config.toml
n_layer = 8
d_model = 224
n_head = 4
n_kv_head = 2
head_dim = 64
d_mlp = 896
vocab_size = 4096
activation = "squared_relu"
norm = "rmsnorm"
norm_place = "pre"
norm_eps = 1e-05
positions = "rope"
rope_base = 500000.0
rope_fraction = 1.0
qk_norm = false
attn_scale = 0.125
bias = "qkv"
tie_embeddings = false
parallel_block = false
init = "trunc"
init_std_qkv = 0.0326
init_std_o = 0.0
init_std_up = 0.0326
init_std_down = 0.0
optimizer = "adamw"
lr = 0.0015
beta1 = 0.9
beta2 = 0.95
weight_decay = 0.067
lr_head = 0.00492
grad_clip = 0.5
warmup_steps = 400
schedule = "wsd"
decay_fraction = 0.419
decay_shape = "linear"
final_lr_fraction = 0.0
batch_tokens = [16384, 32768, 49152]
seq_len = 512
doc_mask = true
z_loss = 0.0001
train_tokens = 215400000
steps = 7197
dataset = "wikipedia_en"
Each number is 500 + 25 x the weight over its row's rms, rounded and kept within 0 to 999. Layers, rows and columns count from 0. Numbers have three digits each. The size before them is the row's rms in percent of the matrix's.

# v: layer 2 attention value, 128x224, rms 0.0914, rows 75-127, columns 112-167
# o: layer 2 attention output (transposed), 256x224, rms 0.0914, rows 139-191,203-255, columns 112-167
# up: layer 2 MLP up, 896x224, rms 0.109, rows 0-32, columns 112-167
# down: layer 2 MLP down (transposed), 896x224, rms 0.101, rows 0-32, columns 112-167
v75 103:474509495495517532510491522515539486501504463545448490522495539469509480463488532525499497443465485487519481530506495518436522503512561549514453541479480562509447507525
o139 101:505492429463503484472485533467508479509477515543462495481517483468489516482482474458493487484489510500550529541499474482493522521486532507511478501513491504501511514471
o203 107:491494503484523506504509517539467452490449506524497470485482514447446505511522527517501502524515506494570489507542516501520522531487556518431475506510465483512501503487
v76 118:531484506463502470528486509460496480501473505463492515429557459457523491491485489546529479520493522559496481530479485473480509512493501553483489475542533466486510464442
o140 112:496500506500511506490517505516493521470487489456519421475516504541517501518490499549473476491528460500492495495532495518487507511458503523438523457512531467487509508502
o204 117:493466475507524490515454516465500526507482467492471469500520471543534477475522519493511498497549488462518533533505484483512503521461477481537446485519489496453490509515
v77 122:494468487525489452446521505550487505509519535530469462495504506495470503496475513493476484481473502490525498520492477440543513496512484493494546529513472555479486529540
o141 116:492507507495487512494485452453500474526510534511516487474548523514482516509478499518476469462477504488481469533449472483494513495518508488483515514501511526501443467467
o205 117:544508527519496517507517501471482501538505534507506521503490511457467495486501484524510535472474536506483445500493529476471521515549536483456513495484498478478486478464
v78 118:521477461498503488506508540502492455456505501494466491507489521486495481505493521554505542522492492509507474508513506480508464450492534515456509463479517474486470509452
o142 112:503501495516544519502537512513518508471507497499506454490538490580494495492534508536492477477482493463453501520489493485487542493496519469439498509512547524495504511481
o206 119:537498508474548510453479506521517504483529455509478469504520521547453478466519470507503524492480512492491527498479493487485517478510519499453485510517493495541525512486
v79 109:506499489507482477520535525513490486508500456438542453509500515502483510510497495500477498513513476531492499477499550518494430487510477501458488465474515460515519498506
o143 111:490526519521530506499521496526493517501531500442464486537473496505421488540497501512504514491486479502522487497467512517485486515527487483476510515484534518497494477510
o207 102:494532461498515486526517510492517525501519532479463480547512501499487523514515503501510525525517498499517505516501477503441514459517486477524531501532548510454524481527
v80 115:493457513537499544513513459477509551524509509550483514509477475494545559517502497504492503472502524497495533533488452439469504523493509495494523504533498490471488467497
o144 116:532458483497493535525471487463523524494460471536494510471490476491530485495494493477487510493506475495510515515534505509489511476482520534546460501499495469491522559517
o208 107:539512499505485492512441487484502480517455480487495480459499483516514533490487529523531510492484496555537508527512510504513519520447491487517501488466526495489482533493
v81 113:498491512486473502498509519505556534532499522505491495546465440472496506520532487522516486441496537502490513510508471491489498540514507507565431495516485478511502497527
o145 107:472531474482497485478505457505560538513476496505498512489501513506468519522477493436492478488458494510494499542521429488510501503495453492527507514485468516536484512473
o209 111:507530511494490502506506469512494473522444525491480551469479461498468510530486513502444443487450488507494511539544457513491456539488516474497457473483461468515481521500
v82 106:493504495469484447504487483487470467474472522478526502483541506521497525490484492509522485512486461528494514500490482511563534512478472460481491448529534484501502507490
o146 109:483489545525503514516530489548451503511495529452520465498517547488486515506510511544488516495470479528473493479495509499495470494484479482467545461498524509525472470506
o210 100:475489525504506513509510474489508548508517494505528499483556523518558490458519512491505525499445454466501523478501489469486537496482516477554501516508483528498504506497
v83 118:496521525490516491542511553464508480474517450481506469468523504512476468498520487486483500501538518501478500496497513502519506505483511512452444527462534419485516491492
o147 118:488530543509544489503520536527482500503513518500473566538479489494470499517512497504502558505531508501521497489506530528530514499481478485509523520473495481495478481498
o211 103:485474479494510507477518521471501496455507522529481502559495491532548500524470498462509497484561495460500501518523507469533468474506497504539515505474473546500487445525
v84 116:522537513503508492457497490496543468497497507490553496518484502513499506491473479482512485478494482502509476436518586525529455484496519496519544481503548544518565530516
o148 109:461499467524482469480521506510511493474518530452539500516517540498511530514486495483489478533473530543506480493487493491484452449530476488468536482485477543534464424496
o212 116:501473472528515477517522539468509508507516528471449523470499482494532525498481455511436482507512494466507489506501519511451509468536488507508505541502508529498489495525
v85 118:541488490512524475462470476500473529501508518532512528530468528492525487508474455512503524471505528512501491496464476512497506497494501485519478480527506521529511505507
o149 112:483494525515467489481471466515478499510533417523546510489477523485543517474490518497527512499458496559466497519494553494509486491472484507539482506522521536502515494507
o213 112:490543527505436442512510498531483539491527501485537493492508502514540510474497486514504496506470492501438517507489504507510508503535535478469513483525489468509501520468
v86 100:471533502487470450492494501521527507552489482488528498505532483507484494528506543511553455525490526487495531477510488484514493502494475489535465516512527440466471506530
o150 104:486541483504486510502514496547502517517522554503500484507521537506457494540503522512500455494487457504485518507535490508512494509455475471487505522504479481566470522531
o214 098:532525496488511535461493454511507475491522510508484538504479496492511483495515528445474500491464503495481537501505484503496465507471430455527452510487489460527485486521
v87 110:476508494482517508432478476505460501516465497520520479432539530497483522483491507489518509505474516501496517505512502528539542481501505458515510524532491557513501496543
o151 103:509506519489484496515485514531515473558522443532462491478442540454507496474505508544502499517450521556500525504526515491522486516493463492562460497495490504458478487498
o215 114:477475498516490503493534509532497492519505451570526514482462515469488470457495484517513509490474493487447510449485510469556497505513492469508515524508475503459451464465
v88 107:567519532481493491494533474478531492519502493491461478515532471483517482488490482510503463533497546506472507491508493482490457484484461503491501501502546519493484489523
o152 096:500514496518488481439476535516495561472501483511493509532486459505486525469471501513504528476586493503532494473485517518516499514478494512545530515489532513500479457521
o216 116:526502471512492512531475468444514527486454490478514501495491503509522477471470532438537460506563504464576518512501511462493469467517486496546482475490445528485473463519
v89 104:465477471523482520451515525526515505483503539478464483524448500503504505519527474509491469513497528500490535534554526508509529547517486461514474473485528513506480519489
o153 097:514530478506528502509467480499529519500477516506469506529456476526445494458495535479500503500486521516518531515507521488470506549521469469489449520527522512505543519488
o217 108:517537503485473508498513467513518517515506535491510530496514478469432477488507470515501478467453496505493479484490516467474468521522533479452487463506504506514494487470
v90 107:514507500515502531539498438490492499489516510511474543475481465484493526489503512504482500489498505481516508513529471483433475470499540487474514502530508482477450461500
o154 119:536487495495518511524491529468545537494446468496472501477504454522549476471511501477475502496518520457514499494536515477469499498501545512549468490524515479472525536508
o218 088:566541518467479497486459490517532508500467446464487456493521472558513498509514515526532501505569508517549520545520523537504501514509516516523502512511506518518493510482
v91 110:459526521482515546456484476521515521526493464523478513500546515493532523472479522492467500481504576490502551515530455470466468509490499509505518516517515510483523451524
o155 103:490509485509512477517453510492523495471529513591463520486448528451499490482488505489486520488502480431518539491522526535497475499471510545535471497494489482454513518501
o219 115:490517478527525492508464516479519499521489497557446534460463501495499520511508510491518524487488472503482491519501531484508526514424479503560491499467501536463471476488
v92 120:511501498498515498486541494499503506488499495523504499479467489531531502505515507478509505520511508491476514439509542539500502518499490511525499485487501470517521536519
o156 110:480498499508510465468511508550492527464510473539541554555498487500505480494479496475490469484457531552485505497489516488533465481456468488482537546508477516525497488490
o220 126:517521480496489493498553488515512508470511455534500538522512500491510502534505431484468511509515533494452516483517497502494488472511517555488507486507473504529487484483
v93 112:464514517490501510474563462476504525522500504498523522515491500501462565513482470452478479520533530491488540487516470479529490476497457457513517434490489494500534480475
o157 110:505496537521490561474498485523487555524502501475511526487478534477501536483481477502483522487544483481495513472509526509501445451502467517513527471441465511500468508530
o221 111:507495484516473503480493504439489489557526471471484535494523494526533552485494492516505458498530465518508505535518506521504513482484477502545528478453533525517502526527
v94 120:526505508553498455547498495493444529509500481501495527543502485489478481532537500521491514512501514481497506492471461531490541497491506503494488489480508481511494481507
o158 111:497502514511500448511475517444462506494482465503543516488529492511505443478551487488517508487471485522456516496498507532515522560462514505573480516498541487516485558539
o222 123:509539521529517471486474486524499519481502492537574550500465517496496476528529502461476524487494514517458535527517523526490509541492546503506493492484485503535521525505
v95 105:489484474509487493514521554522488511481505508520517537506506520532535496498518489547511468481501485508520489514483492474538540483501479510483465496458470485496470530491
o159 100:508520485495484510502522487496474448507510541530518506498512493516498518509514517529531495477447491565496520515489490507542536493460489520427502528472530505547533519500
o223 113:495481544463499538495503478500482477490506534488555496468492504506522506484504515505521491460435502526520503495528492456508525500489549496458503512486487477554523514505
v96 103:530489472504519510475487547507505512482510514494483499476529512496481530483495511498456498545512535490498498536501501440490502476515487519462492502511466474500473466469
o160 100:524506514504539480484484528498524521518500507486451532510433449538487494455491509511488527504552520452534510462503509520487551522520522538496472492521506477414501492477
o224 107:484493446486520481516472477486546498515491512483493511517461500553497469502489498493537479481524501500476432493458498447518462492514504510539483462467512534496480490517
v97 116:533465508538487496487536451494507474520526531528465476515482459453457468500526463520496561508512506499486469472464460510511503486495517507524545486502535487476474531496
o161 115:522464524495454496484489519495500505487485429488526537494530488505566483467504511511468501480510500523437479502494479470506507499480524504538516506510517502471483493512
o225 106:548482507518487508452502490516520484479513462425515507489488524509503480487478494477497485490529538542472509504488500533509440499532497502534497477504473503550493546524
v98 116:484501495511502532502539466504538513526498534531497515476458506498499496513486501479518518456497487479527459489475521539478481454510541514566526533510496550500511506513
o162 121:503480424478470521496505502437525503495475515500519481463545482522548526502468478454486450518528505471511502525516453492472499481542507501514502504509472524502500522495
o226 087:530486477494494527478503510474473446525436509458476480474494495500452549528471518522458458523567515516513499529497487556488493499546457509447502498518519481505509549494
v99 115:486456484482500508480520499457477480451495516484507497472457520505497554507475477461498530532515505501475475528468510529541533503518476478435506469512488481509535502496
o163 112:498489537532540531524515465507501493504497484482468511494437503510486505509495468533505535505541519494515493496484508512495515513557498470498524487497499492475480475492
o227 099:450475449502504475538540507490496510517493462541503517524489526499515512479482452528527502482509505512477486481469463469500517481542524494509546469516521525451499505503
v100 115:513477529531478537515519497501511517493509486502485506506490461458464477488534501513459516525516534501484495511520519500491462472493522516516483507513516458489484503486
o164 114:532493528493485485493487550519539514494485437510475554521453480524553448449506530492490513497484509492471514490536516488514498508479528542568477504487503482478521524498
o228 104:515485477470470515483482508538524503502540471457507505496468492532510489514498493462530483483502494507465474536495484500523430512493497502566515481479506511524472512517
v101 110:497497507519506457534469523508475525507507490494496483553499509486468476505541546508516508501518468495491505510493491451520500517509490520527520556488453511505487492501
o165 104:498519472474472486511487499442465480525511533484535474490537500521466489521509498475553491500526491430479491513484478525507538505547502481510495489523474499493479486525
o229 115:478493535526485495496476499493498491499479572533509481539483498507480498529494496473479532500458504515453466499461463512499494524506425491491488492496519445506492538515
v102 110:460527525496476518504531483506484536516502528512499500481490543531465515486520487485504522448471469512515531474487494477467550500495499502510510513511499515515515494526
o166 104:511510535474499512495438493490511499515545482566502503493492521477531484498517506514490509490510505497530507463511494460534521510496485493570470507493486526473517491478
o230 112:495493502505491505474510510482472480494516498485531507495516519479470503536510490499515481486515502472484480472509501516560509520504515479457508483527493519483519478429
v103 116:485509496493454475549514453503516493483503497511490478461499504515509471511494514517549510512477487481527474475496509521460490496508497513495520557523461497501474507556
o167 113:487489476508488453543512501462492474472497533524502462485569477510509471560496497498524471506520524423493465512468472502489516506556541463472534528554508502530474504480
o231 106:494546502487499501506529503492491523484478520522503461515489529489499514534524530469504553537512538514506515496490512527445534484518444513511506544552503514470477482471
v104 104:558486503502521446493545477492507489547500496504480483473503483524514508530439519536513498548465479522507531489520536486496507545508470506489495485516532505493464488548
o168 099:507502464490514485467488471505480485518496522510502466483517502541465490527459498503491471467488466542531528488474491527500527554459483499483508529528523511567475476511
o232 108:530500443504507537495476462480505533520472552543475498492458489487461506475499515440512525463501517526536506490509497486446491519465473434521476482522490506498498468491
v105 099:470481487537470417477509498515494508499473513521520511523513503533485536506505489536534506518506496515493481495496501507526511479482526505470466442542487456500524496509
o169 103:477478509534501499533523523551482502489493547489539507503533541512510498478558517507478468515462486495410488493524514495503484476479524504501512486524496508555501528492
o233 100:512478511485520490501517497523506512508537535474492525474516516526538503470543480479477507487418495493411483499489500479474497486474522501548484512465508511514513536491
v106 105:520536500496493523506435486505503478500515497505556519499500499539516513497491474454515464470503494466509501464510501504472502515493494443468496519508500508507500494508
o170 099:490523510510521484542497493530532529505517520504497518520493482454465519510517489474510527504469523508561484482514534467492484511492494494536473520495513518516521519508
o234 117:512554514489506453513527489507503513467495465471572499511520500480523469504479517522498498535537504460521534465516534506525495471555519521463518521525490508517501437511
v107 104:525484525476523527502474486522508479491528472518453476531478527503502468495517529501454548462520507490491511471535526521475494516484490474475512516487508507529507504499
o171 110:495479502468499491491498555491480516484489439495511541510478481455507517459505514476510581491467512489521490488484496473509509502495506504574521527492499524453516478520
o235 102:494514510492480492526502507513499511437460513488565487496490516483490493497453527491501501482490481459531502486506509472523512492520523494510544506508469532518507502502
v108 116:509473492476506494506476496533440521474504549484492524478538562510521525525471481514500516506501471493515470524452490456482530523509509547521508483520487500506520463424
o172 111:517465491487500552516493488464464512517511492471534420445513491510502512536501467482477492517490456430510477518507486522443487502509497508474475468537502508456525534516
o236 107:498531478490507471514464493505517500523476474544471422481560508535504506525499479532499530530508482489496492509461514496479505498505465503469475484518536502469533545483
v109 114:479484496487476511518465549492532493478505474511508450499487535491486483465472505494470507450466474499525485502514488493481465538514553541506460528520489526521512503521
o173 110:472495503511528465504508486491541479495512520543460519485515528469466529546478478465496491515474518470506485522490474484503505477543490502493499493497487536468498461424
o237 112:467504500490529487521537551506500495521483515509425504486511511467459533528501474541476520526501505489513481494528493507476534504486522524471499517515499519470493474419
v110 111:521479515507481490504493478507497494524498515504464491509497519453472494505489479498518546476477426511497472489430482481505514507488506490555552508514543538498506501478
o174 114:502439497487464502484502499444488494504490450457517436446525495491537498495483470491475486498475475516499486518494436486493501518503515494536501493517517523503489503520
o238 103:507473560534511524491476486522507494513475474505513475453486538470474495483504541494471529500467489473549521472494484524509525513511511455475501534544470488458529570503
v111 108:521513497505511488465517464502506540529476527543492544519476484498476523508467480503525519515503532494477491517484479559451501462484508530509514456506477479513493482506
o175 109:510472460541481525490483516502473533464475513496544478476513516516552514446515484487487483505544504470456515486534503500479480472504532504493522469516461502528483552553
o239 101:531486482509497478495478528486486498508509474442510516474507501517519534453521488487472459497499527504472486544477483511491513496479544506501477476485500507524523595535
v112 107:501527505513502482532470484513539478527504488500553507460538461527489473512507557472511428505513503492522526466493537480530429470495488465502528532525524515495516511526
o176 104:461509459498502478500522504474501509468516572489545491532580500546505524520471520493494446502491502470474487490475486513490482456519514507467549506494491489523466461489
o240 108:486499544504509539494493507432518538493510547495492523535502489554522529507486539481491498512509500471484512523462501496475523469533426531514506517490508498459461466492
v113 119:522525509477508506525497530497492451493509521454533496446533530547521466464499488486505520472488446514530487446513542499522519514488514511485533514503532477481479502508
o177 110:486519542487532476505481468517491470503528539501486519498519494518464501553506494500481516499503509525559526473466472507518543511454452484465510510503514520499510465448
o241 115:497456465514528527461470459481526499505510502535501485500494514509489487539480482465493511471531470470557489456497498492500485470492492501516483489540471577529540445496
v114 120:498501519525530519461522508527475533556490473488567484536512499456500507497534505494475549489513475509499501470450523525517470495497488524557509483471478501501530474509
o178 108:483492491501446467456495463523506484492497487500511526530472523453464486502494509459518496535461487559496515510485484516552472491473486544504463521477496492496506527532
o242 117:499493496522478482488506505536493487508497528479477533480471492447473524521513521499482526529503485535494515513518504540507454486470508518515505500489533463485513500539
v115 112:504483526532475508504532509495482533475480522507487430538470476513512504494550493515500499562500494532475545505516497484504543481492477507483520465498510459503496499517
o179 112:529497534528516537504501513547509521484476508521506520547476499507494481442549543535527527510544524504458483468496507470514493503529499488507515501505505487508491523506
o243 101:528510525470492508505478460460527518511522474473535501513558508480509472455510481499552499505475492470521456462484505455492476497520507500504524479456507534491495486486
v116 114:524545496483496486519436497469461481496497501481504446493531510519493490455534509500476546537500497506489524478509448493506506554481513556473511531524500473485483515516
o180 102:502509562500515455499495479549498488480465552503467523517511515471433510527526501489511542510520511492480489451485468518550517495505465491507544483527509493467486489441
o244 115:494496515502506478479470471519476495528449492518501537505501498495508487491502525450495537508489469535537499434517502530530515492435484537583482496498479542499544479498
v117 111:522523520482513476477547503527479520512498520496525502508512515481518529511456455473523480482478474497486498503453479486514531488506477505572514491508516498482460478545
o181 105:518545513492482497478496405501513481541507491527467475468450522493493509549467463512542517491515481562548494535466481496504471527476479505487491515485509509525453499504
o245 111:518543498512488505504469460514505485519484472604495515503475530454524505503503480520531513505489508524549509513499481488500465497497520466460519473501489460491498487515
v118 104:534517475497499493517475503503458463521515496518479550522489482485465487462503504536493551479525497484500482476501482553450459443493553511456490492518474493525448486486
o182 105:510464482489501470511496578490502512493473458477507509499529451511552496431533505478463500492476530455454495487516488472492509481469551524553499483521521503467537499519
o246 102:519494523457508477497500493565541502487502464446545469486501498558499498492515508490488490476468487503457514508496481524498524471492560540551507516513492506563525555520
v119 117:507504482489504494467463510524475512529500530506517439509520550505553480448560493544483519514506534527502503484493451457535534473487496526503524500509459493510487525490
o183 104:509490525500468517464480498555470486492521508509527499519487516469462516477527548546519533514531511529484480472483508486558495486473461517465497488534504507454505503475
o247 125:512492519509474480498480467486502482503491498455533486490507514490517472492494503520510519519516497507494465458500519483530489496483500516524468473485473506524530511498
v120 114:523496502519491496476516501503532524479515513493481500522481466549475526514522517491465480514509485481505496465552519422546515495520491443472502482480464512487509517481
o184 098:515530518478526544486483500493514539543495486432518532503482474570481476477541509476480508497482517518520482492500496460485525511513510487513461494485492518519495453466
o248 124:527486492506501516505491448517510481514491513460527519492468486509494461514497501504465473489491515500512441511484511476472464487533510477479470499466480493567500459532
v121 120:492539524510528497521495446490512487509511494519480521444524514495452523512487463479522499499487497495494503532482484485478525515483513464499438501510572491477489490515
o185 109:538533516493521480523498525500497504496480500529467497463481496508557494483488486486493530495493494513513513498551534497481498544486533493546504483533523483505501526500
o249 121:481526536496489510462494502518479534480510505544508472528478513531531500494510545466545502496501499507517528523496512474534497519515484465522512502518479520470468495465
v122 112:494473513510508477536508502497492472526521501489501488500503535500444547539503521470484532505496522483499483484472497500480555521491544536441453484510546456461501478524
o186 104:498483479503546515523523533481513520516465583470469555475526502488440520519520467484445526505484486471512501474537473519486520531512519481558526507510506484469469541508
o250 112:540507446478538511485518481500500486489455535489467522496496506484487518532477513477502526482535507484515517516532512505489484510532524493523503475488504554465530513489
v123 122:512542492508519487497506496467540501518471481513519528460514464504548468507491498515542448489493496527501484495491513533500496454505497520515495495481480553521544511505
o187 115:487509441489486507473512493484459495477504495508566451508564510536538515509502487527497433500533492524488501510505507520516498478488503500444514488477489492542498497512
o251 103:506456509535503517492492530467436483474474490495520510510493482508501502479516515513476467520578532483499532509517514533526540508501484508433464504502474451498500496505
v124 108:497498514501545542471526470475510526491519487523477523463470435494541498528476458481512529478521544491501500489527531485480536519490510484497536545497522510463526471474
o188 106:502495496494484505523459480481514493483508439537509514491465486500544485510501511486514528515531519521527498505508539514488508478482486507520465521474479462497533517519
o252 105:521482464545464475497476542490477479482498489526495495525459467510517512500468480523490476476515503527493506521486533504533480487484477469494507494472512503499486476533
v125 101:502455517485492511526526503484514554499537511515478530533459498464531523519489510508529481431484489519515490542449489480465511515532498530519444505513478509545511488500
o189 096:479500479471507510473488455458520512510533441529521476488499505498529520541464471489523478469524482487539477530485493465496511511517533515499488508479477495494525484496
o253 105:472532493487493472537512533473470491484495513484491483520529497487491532531508496553517478527563532500523516550523468521506502532536529506421497477530530425464502489455
v126 122:559494517472498484520536495506539494489484514487524494496502475477516491528482450525509506462481493535515457449484508471528490503495498504518552471549563476484511468511
o190 115:470470530532486458472535444530529471462503468489500480478481524495520506568466503523511518510511512550498451495444478465497487480505499522421541482482532496499461455476
o254 119:513510481531511496531488494477536522480483477505461518491505514521591510482509482524503502515489491465539547511517479495457512494471528468507497481501494518470510482513
v127 104:487505535486454505518490533553493480494514486485500481562506526520477460474527507498507496460479533499537536446547537510497514488495523521503535527503517508503466526531
o191 105:491518495481501456507479526510523479510548530539484541512507537480476499494523531501520508498446526474518507482478479462525513504505474499530498516456494519465490478482
o255 102:494501476493503517495502497490535500466538530499535494485491517461484497556462457504493502475457465443514475483512511474490492520513498480482511501488492546530499465473
up0 105:463508488494519501462544468498508530530514522510457554496503459467510509546517487497487463548516485483518511516513462489498510482519483476490513486479448525489473434467
down0 104:473492530530460549476512514485529495491490526502532538504522525453517561501471464510472512516484565510514494503528523510489464471510496457526514510463518479546508526525
up1 095:548554486458487460462500513467463531509485559549528483498522519488478512514522514486479509496499517438470497489469470515502520525503499479485465528510526536494470529468
down1 102:513485479495508501530515496459519494531484488454501496479486473543504489545498470470460515485528526536503513533504487430470496481509511514491511483476464509480527508482
up2 090:515518489513511537539473566505461499504476481527486509505522483468503500515462464525496480448485460494493501507521555508500488513503472530487449535487534476533487501509
down2 099:494473479495486466518515503540521507603511511493476469520548484473476486540519526523511473510498497532482516510504470462479537486519460481490523456506512531498459506513
up3 102:514497511526532479485483530521499552480492493506467547517521507535568477506485520534512488533547448444493556506494508514494500495502492508496478541507486469487495499509
down3 105:513494459477487507494478483501478462462477463546491475490464517510485482511506484440505497530471501464508492537522506547547483503474518481474446542489483495495472506536
up4 102:525518537510487511467456477511530525480492474471502527518498516503487526558490497486534485520555479517507526509478484513524477441498444509501467461530502449522511488513
down4 104:481524484517514501477460532476503460507478514503529548455510485523507479503539498505488514511485498507491472504543517497477510513474481492527564524533537494480518486507
up5 101:544508508522442476519483527505497524524481530482478509531505481505510480515504508496511492493547527462465525551509507533455481507507487485463468491497514471542483516533
down5 103:479494474503540480532495554481517473523523474528477498514520517483508507499493490495495507471467515535572472496466435484513508495481501508502538527548534520505489491483
up6 100:531528514490528498520478525464529502529473533500488507489490492504479531507429484489495484475489472469503492506534515487512479504505506535549533524536488521500541517457
down6 102:501505540533495533504466529475510522461450496511498531504472506462534517467505490495538526518488500486488503501496480491514506482505515479511505535477505550494475500500
up7 087:483506538491481504514450481479532529513503498502498492523486480475500498526453472459497538462480515495525522517512535511436456497497497503504478540502501505536523503501
down7 084:527506464494512474482523517569474486479479472497503527486496509498535534485502506477502505527437532462521499489498507502522462489470516501483498484514482481460505508492
up8 098:478553485491525497487468514500510471520503502496535540525547513496494523464488530503505422522494488490484512512485484507506506499521480464468489504519560524513468484535
down8 102:487470517519500475459510430463495517469524499522487514509483495506494473528490494513483485508520487498485493500496551486495485471493525485494490502511475497474531511489
up9 101:481538518484456495519512464480524468474492517504502487491490460470488491542507472491540473504505479510505473508481499498489494504537481515467495516525532485491519492482
down9 103:481514499500500516489474480530498556528498480484462485499451555516540522518531514551498504523465517491519518504492494486518513513521516512559527464472501527483519540504
up10 094:449529479476524526506500469492490482485497517536468496453492461491511491498508499485539493534562512506445511483507490481481529515528515491489515516504548484511508471441
down10 095:529527456511480545480526506475499493477525513523528484475486553491502532494491493479505522479504499520508470487473512467553517512459469523477530487497518452481468497473
up11 088:464480558538498495501494486493496531485483510500476495507515495484549522514438459505542534478484486511472539531453526493489467457502490475493524486473486494510535520449
down11 093:501490458465493488488523463488531470504518476487546476468474523499539486484502481459538467517552481482482534488531478489497493504530513483503494524513504535513485500548
up12 112:456483522453482517505489465485468514438482534529547510534559520531516515521505528505484500491500522489488516509486469480503510522514496489457522464521532498535491460498
down12 107:476500468517519515499484521530484526533495521535485524507497497486507538478492512452513496523530500487518529516506471469508498473488511491548527527485464538514507504474
up13 082:508503538479531503498454467497485504516433514498517499514477522479528482466500520433514514481543522498509536479535546490491451507528447500495507511519469501502464486535
down13 081:482481458476522479468539481497542448500524508531500497453537500508506494512505503541517461523458496540453466477505478496525507458471512552539503489486525497509554489445
up14 103:485541518484533503491496450532505547473499541517484486541486535501511499506462516516531559504495522462505486478499481473492518464509442451523528534485501479517511465488
down14 102:514536510516514481499505509496475489530434476444448539503467552494498510500507484476492486479542475515493509472524525486505453470451544534474508514516485492478492505526
up15 095:482477505508538495459537470547521544505471498499528490579498538496517506484484556454505551516507502499496524523466464482529482470502458446504530497533469488503507494502
down15 094:530522494458500522480496534499470501481536509514439452527477476475466514536515506514497489475511456501495529508490504476534464518512515480472489487479493495496485548551
up16 104:462556516481496520501467496518502475482446475524564544512544520462483460483521544467462509481522492483516507561521528541503507491512559521506457506501480534512492465451
down16 106:499522524551501457479503472521500504521477502518483511498500485483514515465464512526519532519489518509537508505505475483573508498541496485536527437480499509494498516505
up17 117:506528499498504499523526481438496512509436533483505493458496511466494503521478480491486489535496497494509490495499491497487490455518512522499497500524506506536466471477
down17 115:506518501561498494509444454481512559443510510493504488524490526507518477485489482471506533481469471485494472497465510503512477482496495483531524489540522526502501505529
up18 056:502473488483508515521537509520541495477502534525533547529473507510545494524485497491497526535516504500473493547486540521488510491550543516499521472498472475509517468505
down18 056:480468489502539525442514541544529485502509501477497484515498488492489517523514470492445499452505465486524454452463486494484521491506515487462480458481506521488467526494
up19 086:460469515531487520472467513540521494463500513501528535534533534508527487518481478486488516490483489503476519539503521533526475489520523471519496505521512483509532464454
down19 087:499549476501503479499518533509473484531526471485469481467509497526486503542539520503514484524476481457500483457518512475481520463451497514487495501491459518499482494521
up20 114:527471504473485448516527533444528499492489474531499502499522466478542470518505484543468500521499498475464505486530522459487546520510541486515469505499500502517524474495
down20 110:483478516502479508495493479537485553455511570510478558500459490470527545497484496424496509474482502465526504509543518502493496496532503520496491498537499470478484486530
up21 102:550508541515498470490511511483522463500457503529484514538549504509525489497509488515506497483555506493425482537493485519495499528526511491494528511505497509507455464474
down21 104:481511463451473507504474504491490490530539496497458503534511504476451455467532513508489492491464486525543513519498463504521527484461482462470540480494481511529505424480
up22 095:511497516470538488501523498502468527513502500539561489477524492462482530541503523512554523555492481500458533478514475507530509505500515525487474508515499437514494527476
down22 095:516484485460481498514545498485496523500546493480497459501472476494487510508540498509466501502453537497505487502511510518515488516493478495491505553514533537544528497516
up23 101:519456504525454484471508505482503508506483480506488517518547458515483475470467457466454497454504490470443509538538530486470527520498535535496500498503510499554503530501
down23 100:471484459503540489478515486486509488438529494465482517492512487477536539509527535521499500498495493525556486477507471531480503451537475518519513461507447522500508501517
up24 103:472542492460525462507545496507479491469490501495486533518479495500541510496472472497475513481517464500464484492509454527486535506548492512497520527541502500486465495492
down24 105:516509512473472536519471551527477483529547523502519440536548527479514488491488492558476501482443513484510481471502517534522486491480488548520513498466531507527489501460
up25 098:480513495495458532526520493477542496496481497468496517498534496477505525480464483477477482511488515506499498488484485530481542480517482493519545525453573497524537495475
down25 100:525500514537472510551502532535501512519506512505541511499490483535529486476523539521498520536490490513476449498532493519504486497498525487520475527502513525516488541477
up26 108:488473492531495522488517515505501500489493532525496565499482534432524490507453508525455480526487506512475546516477502528475479461503453466535517552491496510519448458491
down26 102:503526529479516530504475521467498487500487483513471487503489552486495498516523544505491504524432473467496516455539545522462453487506499533501483534482469521495483480508
up27 097:491484531523495538492481461521462529471491502490488522477514489478491512507479550503481523510502449486503471556476524497476503517500492490531516468463506519513516467485
down27 094:465482509511504525501525529509503527495512507515499478534467511549509504482499490454491492464459505531495510508513467489483492498468486512484509507538490466519508528500
up28 088:510478495476507508549456468505478492515462519537511511484491481488463490546523518491518493469504474490514487490452485511520459505486517482485502487488491478472505500527
down28 097:476534510476568470514501514494505506516493472456505514509484448520529518492497499494472492569465504543469512500526470498418539504524552508509525473490489496521528496518
up29 095:481464509500504488505531453502489495536488517515489520496498519457504503545513491492513520501509482508483517504453500455505474482539518482489479461483495520534551488473
down29 096:502498503493494496497499496531508519496496524441490494540517505486469490500546483483541555525430485540483504510496507536525496483485453535522521489470494540537484462480
up30 111:493520534479493518483525518493545520516488525501509485520519507495558533525457500518470544564489499514471495506470540489477469454526466529487461519538481483491507444489
down30 112:504526512492483515473480486505502518459549483511531487478471514542486471484480477522489467485546510465476505484475435529530509505503434516465493517520491506488500485428
up31 106:488525498504452519505504501514465487552497512555488530476521548475537517546504504525507484516500476501491495493499528517506514508496514504465494512489478501518475433466
down31 107:514496497501493477497506468490517451535507510509502510514494480502498510486480502529489519484532525501480485533507466512516505497507461501477490463488538514509528512479
up32 092:448516502497525548483465489496495506524464536540485509499476491446487484497444505466532511488516506481530502476504548481512490523507449476514460514488519510492513443469
down32 093:436464481481513490527516523472464499507516491489486475503503507514420524487518513477485480494472552545542482522469501535490471561467510480466520480499478495477498479467